Weights of a small GPT-style language model, trained from scratch on English Wikipedia.
Size: width 576, 9 heads of 64, MLP 2304 GELU, vocabulary 28096, 52.1M parameters.
Architecture: LayerNorm before each block, no position embeddings, biases, tied embeddings.
Training: a variant of Adam for these matrices, 4513 steps.
Each number is 50 + 15 x the weight over its row's rms, rounded and kept within 0 to 99. Layers, rows and columns count from 0. The size before them is the row's rms in percent of the matrix's.

# layer 4 MLP up, 2304x576, rms 0.0299, rows 957-973, columns 192-287
104:43 48 61 32 51 47 53 72 36 53 55 20 46 56 85 69 65 68 36 59 39 49 40 43 63 15 43 54 47 60 61 56 46 27 72 20 37 45 51 53 76 84 57 57 88 53 70 41 72 69 55 43 62 49 72 45 62 29 59 73 75 57 65 56 31 49 09 66 54 44 15 62 57 57 47 40 77 26 60 63 56 27 84 47 66 23 71 51 46 39 45 60 47 37 55 81
101:74 65 37 16 45 10 48 58 34 77 41 34 32 66 66 30 60 53 70 64 60 50 49 50 56 51 47 44 42 36 31 42 58 47 60 53 51 61 68 65 44 37 83 50 57 34 59 42 73 45 66 68 53 51 26 38 64 41 59 56 43 53 30 84 57 29 23 44 63 35 32 56 65 56 41 52 27 38 50 59 24 26 49 52 41 40 39 70 33 63 46 35 49 45 18 53
102:44 40 41 14 38 53 72 66 68 77 70 27 37 59 70 51 27 53 61 55 64 49 40 58 60 34 52 19 68 62 54 46 39 37 76 51 65 69 74 53 52 62 63 62 43 37 56 50 50 50 59 39 87 64 56 47 56 67 68 50 40 35 41 28 32 43 46 57 82 34 60 44 48 48 40 49 51 19 57 41 37 64 58 52 60 60 54 59 52 16 54 00 53 23 46 41
098:57 46 34 42 39 35 48 45 65 83 64 36 39 42 49 53 40 88 64 22 51 41 53 52 59 39 31 51 37 31 36 37 48 45 45 48 51 38 54 41 64 62 75 56 40 47 80 50 70 64 70 12 59 56 46 75 38 53 38 47 77 59 49 28 39 52 59 29 60 48 39 61 54 37 42 31 49 52 44 48 56 65 73 49 35 48 74 54 42 59 68 58 89 13 23 54
102:78 56 44 51 62 44 26 62 30 38 65 38 58 86 99 24 37 84 68 31 72 25 29 65 28 46 49 57 51 21 76 29 41 54 41 36 57 45 32 59 58 38 56 51 45 61 53 72 42 30 49 13 50 51 46 25 57 29 61 42 70 58 47 49 54 39 43 50 52 64 62 61 59 61 28 48 56 53 44 44 57 59 46 65 55 59 49 41 75 35 36 35 58 12 44 64
098:63 58 54 50 38 59 46 43 22 68 79 43 30 65 69 44 14 75 60 46 67 43 55 64 65 57 59 43 50 29 77 55 76 27 53 45 60 48 35 44 44 30 64 50 46 22 53 58 89 69 40 57 80 63 35 49 20 52 52 30 49 44 32 45 38 37 64 60 37 86 61 55 27 34 47 62 50 43 28 47 58 49 41 51 54 42 71 50 56 66 44 40 53 45 22 69
092:58 76 27 54 73 51 40 79 15 35 36 67 51 64 44 26 50 41 81 59 82 60 29 39 12 76 25 53 36 59 58 45 34 42 68 46 48 38 71 40 17 72 53 52 54 60 49 29 36 61 57 54 66 84 65 30 45 48 35 68 48 43 62 40 66 61 47 52 35 38 49 76 75 40 44 17 43 44 67 42 50 49 39 62 51 25 45 90 34 62 57 44 55 40 44 66
096:64 64 40 37 46 45 69 60 49 28 40 49 48 47 53 36 46 80 54 34 42 72 56 65 45 23 43 64 45 58 63 60 66 60 71 52 44 29 58 74 29 62 82 40 59 37 50 54 67 80 28 01 37 67 45 85 35 46 55 68 70 93 55 57 81 43 42 44 31 61 62 76 69 51 29 62 62 41 50 38 59 41 38 50 44 41 35 58 35 43 66 46 35 65 47 42
100:53 29 52 32 63 14 54 35 36 40 38 38 50 68 73 40 44 73 82 19 60 40 53 66 33 40 59 38 49 68 74 23 44 58 73 36 64 57 51 45 79 57 45 39 65 54 72 50 84 59 36 52 36 71 47 29 54 43 71 50 59 65 33 74 58 44 56 64 43 46 27 56 63 39 12 49 48 45 44 18 36 71 76 38 51 63 52 40 36 48 43 33 49 45 46 64
101:63 30 54 49 37 37 40 62 42 77 72 52 60 64 46 78 39 77 61 42 76 29 47 46 22 43 48 58 56 62 60 37 26 57 56 59 50 46 73 72 41 55 63 71 51 72 59 53 48 27 47 44 45 49 52 44 73 42 72 69 50 63 60 53 31 42 59 65 07 48 60 61 58 68 33 51 47 31 81 32 64 54 47 26 39 77 64 60 52 34 58 47 47 52 69 74
097:32 61 19 47 42 68 39 52 48 63 59 49 30 50 58 40 36 41 59 56 80 62 55 73 48 38 73 46 75 60 17 68 22 33 33 49 32 54 70 57 48 67 33 40 48 51 59 64 44 50 41 37 78 32 38 17 74 69 58 53 41 26 47 48 50 47 37 82 48 36 35 51 56 43 68 48 36 53 53 29 39 57 25 42 50 20 53 77 54 14 29 30 60 49 57 76
109:52 21 33 24 30 48 37 43 24 55 36 32 45 58 85 00 63 51 54 29 35 66 43 41 61 80 75 58 80 77 45 72 45 58 34 29 45 50 54 39 48 57 49 74 46 59 71 52 65 33 73 23 44 59 61 63 41 70 57 30 53 47 59 54 61 13 43 47 46 21 29 53 47 35 40 30 60 33 63 67 48 47 53 40 66 38 50 66 65 56 51 24 26 43 42 52
092:57 49 59 45 51 45 37 51 41 50 42 46 32 61 45 45 43 72 65 48 85 53 46 82 38 69 32 52 72 34 34 57 56 33 71 47 44 45 68 47 28 55 74 61 39 33 52 54 37 75 61 68 75 51 74 71 40 65 30 64 45 73 63 55 39 40 37 60 31 44 58 42 62 37 50 40 20 21 57 57 42 30 51 74 58 36 44 66 35 43 62 30 40 54 33 45
100:64 75 31 46 58 53 42 50 81 63 37 54 58 54 64 15 68 56 73 61 28 46 56 44 60 72 30 47 30 36 54 66 58 50 34 37 61 59 50 10 39 37 66 64 45 39 55 23 51 56 87 63 50 48 40 31 21 42 37 47 51 78 58 35 51 35 67 57 53 25 51 45 44 50 54 43 53 59 40 36 50 37 63 34 61 51 62 34 44 69 45 63 52 71 44 47
111:40 67 48 68 66 47 70 39 56 55 35 61 57 62 47 38 66 56 73 59 39 39 24 71 41 68 34 32 47 33 65 46 62 37 54 54 59 53 34 64 58 56 64 47 59 30 61 45 33 55 36 25 68 52 44 53 37 42 24 46 75 67 59 40 29 20 38 38 68 48 37 46 52 71 55 36 22 65 43 44 44 46 35 69 52 72 45 67 37 40 58 21 31 48 55 80
103:73 65 52 48 59 43 76 60 65 63 55 09 49 53 74 42 56 49 40 32 72 28 71 62 51 54 38 61 52 35 59 48 51 63 37 21 10 32 65 26 54 47 56 53 29 48 42 26 41 66 86 46 65 69 59 60 57 41 31 54 78 61 34 46 69 62 44 56 44 33 59 66 44 23 50 54 49 54 59 58 49 42 38 56 55 29 34 49 50 35 61 48 49 37 67 46
099:38 59 26 37 36 22 45 32 35 45 48 51 57 60 63 32 54 40 73 47 58 40 42 33 79 32 48 28 70 53 37 57 54 67 87 43 57 56 51 35 62 32 63 42 69 53 63 66 74 42 67 54 45 37 61 51 66 43 49 33 51 40 41 16 47 38 34 19 52 55 43 43 60 61 45 43 53 68 68 26 54 36 33 59 62 30 51 75 67 51 43 39 32 48 26 57
# layer 4 MLP down (transposed), 2304x576, rms 0.0171, rows 957-973, columns 192-287
105:62 40 66 68 59 58 52 82 44 62 29 34 53 45 57 36 58 66 63 34 69 10 68 62 49 49 42 39 60 41 47 73 45 58 61 43 48 58 57 46 50 47 47 47 72 57 51 42 55 80 38 47 36 61 49 66 38 74 51 38 68 60 79 57 44 26 70 34 55 51 45 48 50 33 42 29 63 31 46 65 58 48 63 28 54 70 35 63 58 46 58 35 53 62 66 36
099:66 81 44 51 26 36 72 26 69 75 54 59 52 59 57 30 42 42 53 52 69 64 52 55 56 52 56 44 75 43 61 72 38 47 30 53 53 54 38 43 41 50 75 72 48 55 46 80 92 64 72 50 61 37 80 64 38 39 57 65 51 47 39 52 43 47 37 52 64 57 58 59 76 62 57 52 45 55 48 33 37 77 68 39 76 36 60 60 56 55 39 51 57 60 37 52
105:62 38 43 37 78 68 47 59 53 81 56 87 44 40 33 53 65 52 66 37 35 51 60 56 58 69 18 61 35 37 67 64 36 69 55 67 40 59 05 21 50 55 43 61 36 63 75 67 65 56 63 70 56 51 60 42 59 43 36 48 61 42 30 70 48 37 47 60 63 44 32 40 22 60 62 44 55 37 20 54 26 77 50 50 48 46 39 44 45 57 43 41 16 52 76 21
099:47 54 47 74 60 57 36 66 69 58 33 49 62 25 58 58 29 38 50 57 69 38 47 68 50 44 52 35 34 78 69 66 48 69 57 53 67 41 79 47 45 33 72 69 45 44 36 78 20 56 63 48 59 61 51 31 42 46 59 59 62 66 58 65 58 27 40 52 50 33 57 42 43 30 78 38 47 33 56 68 78 60 56 58 49 60 85 54 83 43 74 60 23 53 48 49
103:70 70 69 54 65 49 49 47 54 33 64 56 37 64 63 47 55 28 47 61 76 29 24 34 38 49 58 42 41 62 47 38 49 41 78 59 44 90 31 52 30 54 52 41 50 63 39 54 39 26 52 73 33 31 30 10 52 50 67 42 68 27 45 57 37 52 40 26 30 55 27 28 80 71 64 53 30 45 71 50 48 31 39 81 60 65 39 81 55 47 60 25 60 66 52 25
104:55 57 39 69 21 61 40 64 58 50 54 72 56 30 29 90 81 34 31 59 50 56 52 55 44 47 77 47 30 62 52 41 31 59 67 42 50 60 38 24 69 46 38 36 68 45 39 48 36 70 34 62 56 15 17 37 43 66 64 45 38 25 72 67 38 52 56 46 49 42 30 37 59 69 84 49 50 32 32 38 51 52 37 39 21 38 36 56 69 38 53 44 32 22 60 66
084:48 34 79 63 43 37 61 41 48 33 51 60 30 44 82 51 47 53 39 67 56 44 41 38 72 70 54 41 63 49 35 60 39 67 51 54 58 38 27 36 39 50 61 60 29 59 47 51 59 36 66 87 65 79 46 80 54 71 51 24 67 82 71 52 42 58 95 87 55 61 64 47 40 45 63 44 40 51 55 54 66 55 38 58 44 47 40 53 38 27 56 66 44 45 31 33
093:51 35 58 43 53 47 49 43 65 69 43 38 38 43 56 47 71 65 51 68 29 64 75 40 54 42 39 42 52 79 76 36 25 37 34 48 42 44 62 49 64 55 39 45 61 22 59 73 73 56 55 56 53 52 68 51 19 50 23 30 36 62 68 33 48 55 41 50 70 46 44 26 62 59 38 36 47 60 46 40 57 38 57 46 55 60 80 36 33 46 17 85 43 48 56 66
099:26 57 41 81 52 60 45 46 71 45 46 35 40 34 56 26 42 58 00 56 44 69 44 58 12 46 36 79 23 41 57 46 52 41 66 24 70 29 47 59 18 49 46 66 68 66 52 42 43 43 64 68 57 59 34 59 50 62 81 46 23 48 50 75 63 33 71 50 35 61 39 48 30 48 64 44 46 39 31 75 59 26 72 79 71 53 48 54 47 23 78 52 32 73 67 51
104:37 48 70 54 54 33 52 74 37 56 62 63 15 26 25 45 56 24 49 56 29 44 70 36 50 65 33 61 40 33 43 50 57 53 66 57 61 42 41 32 38 48 74 67 49 45 48 38 77 50 38 78 68 51 37 55 33 46 52 13 50 54 88 72 24 51 15 45 62 27 47 12 63 31 51 51 57 26 32 63 29 39 34 73 45 48 56 53 11 38 56 52 55 37 65 52
100:37 65 55 60 51 43 55 51 57 53 48 50 64 54 46 67 36 58 64 43 38 46 64 52 43 42 47 40 56 43 89 24 74 45 59 41 84 58 36 35 34 34 41 64 35 71 43 47 75 34 89 55 36 90 43 57 44 64 47 32 59 67 38 56 57 40 51 19 41 41 40 48 61 48 57 43 71 39 56 38 60 15 46 55 41 79 48 37 44 36 40 54 28 69 34 33
109:20 50 49 45 45 50 65 69 36 56 58 58 39 51 72 35 36 50 62 40 34 37 58 74 49 46 34 28 67 48 50 57 52 50 65 30 33 57 58 67 48 49 51 48 13 68 56 99 34 47 41 70 50 52 53 42 49 51 57 28 64 39 48 43 59 41 53 56 30 43 49 30 63 53 37 43 36 42 65 67 43 93 57 28 45 63 54 46 67 98 59 37 63 61 65 72
092:49 42 41 49 47 45 23 79 61 41 43 35 57 57 53 51 77 54 49 54 48 56 31 78 72 83 27 52 38 52 29 26 47 41 73 63 59 42 35 80 42 65 47 66 47 38 54 48 26 49 38 80 67 51 75 54 60 70 20 51 80 73 67 75 49 60 25 41 61 55 42 32 48 66 45 59 19 57 54 21 41 39 71 53 53 61 21 56 57 29 19 55 45 42 76 67
100:46 64 58 37 35 47 31 57 43 69 43 55 77 46 47 33 22 51 52 49 54 47 68 74 26 24 69 27 39 44 39 48 37 41 66 49 52 52 59 73 49 56 36 39 63 67 70 60 43 53 36 33 59 44 42 40 49 44 24 48 53 26 56 41 42 34 45 56 52 58 78 34 25 91 38 71 32 60 78 59 41 15 56 28 33 46 45 46 40 80 69 43 57 24 59 24
119:43 48 77 78 56 45 32 27 68 74 50 75 52 32 73 68 54 39 64 68 52 36 34 50 39 45 54 34 73 45 14 23 50 47 36 46 59 38 33 46 48 47 21 63 57 39 63 72 50 56 47 33 52 63 78 34 38 55 54 25 54 67 64 65 60 57 65 56 52 51 68 57 69 18 58 57 36 60 65 56 37 53 29 55 64 55 31 56 60 25 12 37 65 61 44 68
103:38 63 47 54 59 40 42 51 73 28 29 40 46 31 46 56 44 49 34 57 11 56 61 72 50 79 64 50 53 47 60 56 31 33 64 66 83 67 44 71 38 29 51 58 53 49 50 41 35 21 64 52 66 51 33 57 66 54 53 41 44 28 79 43 55 19 51 16 28 56 62 84 63 58 06 49 68 60 53 39 82 37 55 73 54 75 78 62 42 58 50 42 40 66 57 46
102:33 63 47 61 61 31 44 72 74 61 31 57 44 62 58 44 43 47 17 67 27 47 52 27 63 54 60 53 22 47 73 66 29 50 56 38 61 36 68 63 48 61 62 53 35 39 59 33 34 51 42 57 63 36 72 45 37 31 38 34 68 57 62 54 20 48 93 38 40 38 51 45 56 45 47 27 41 54 68 55 41 58 81 33 68 68 27 39 40 58 40 30 85 47 27 44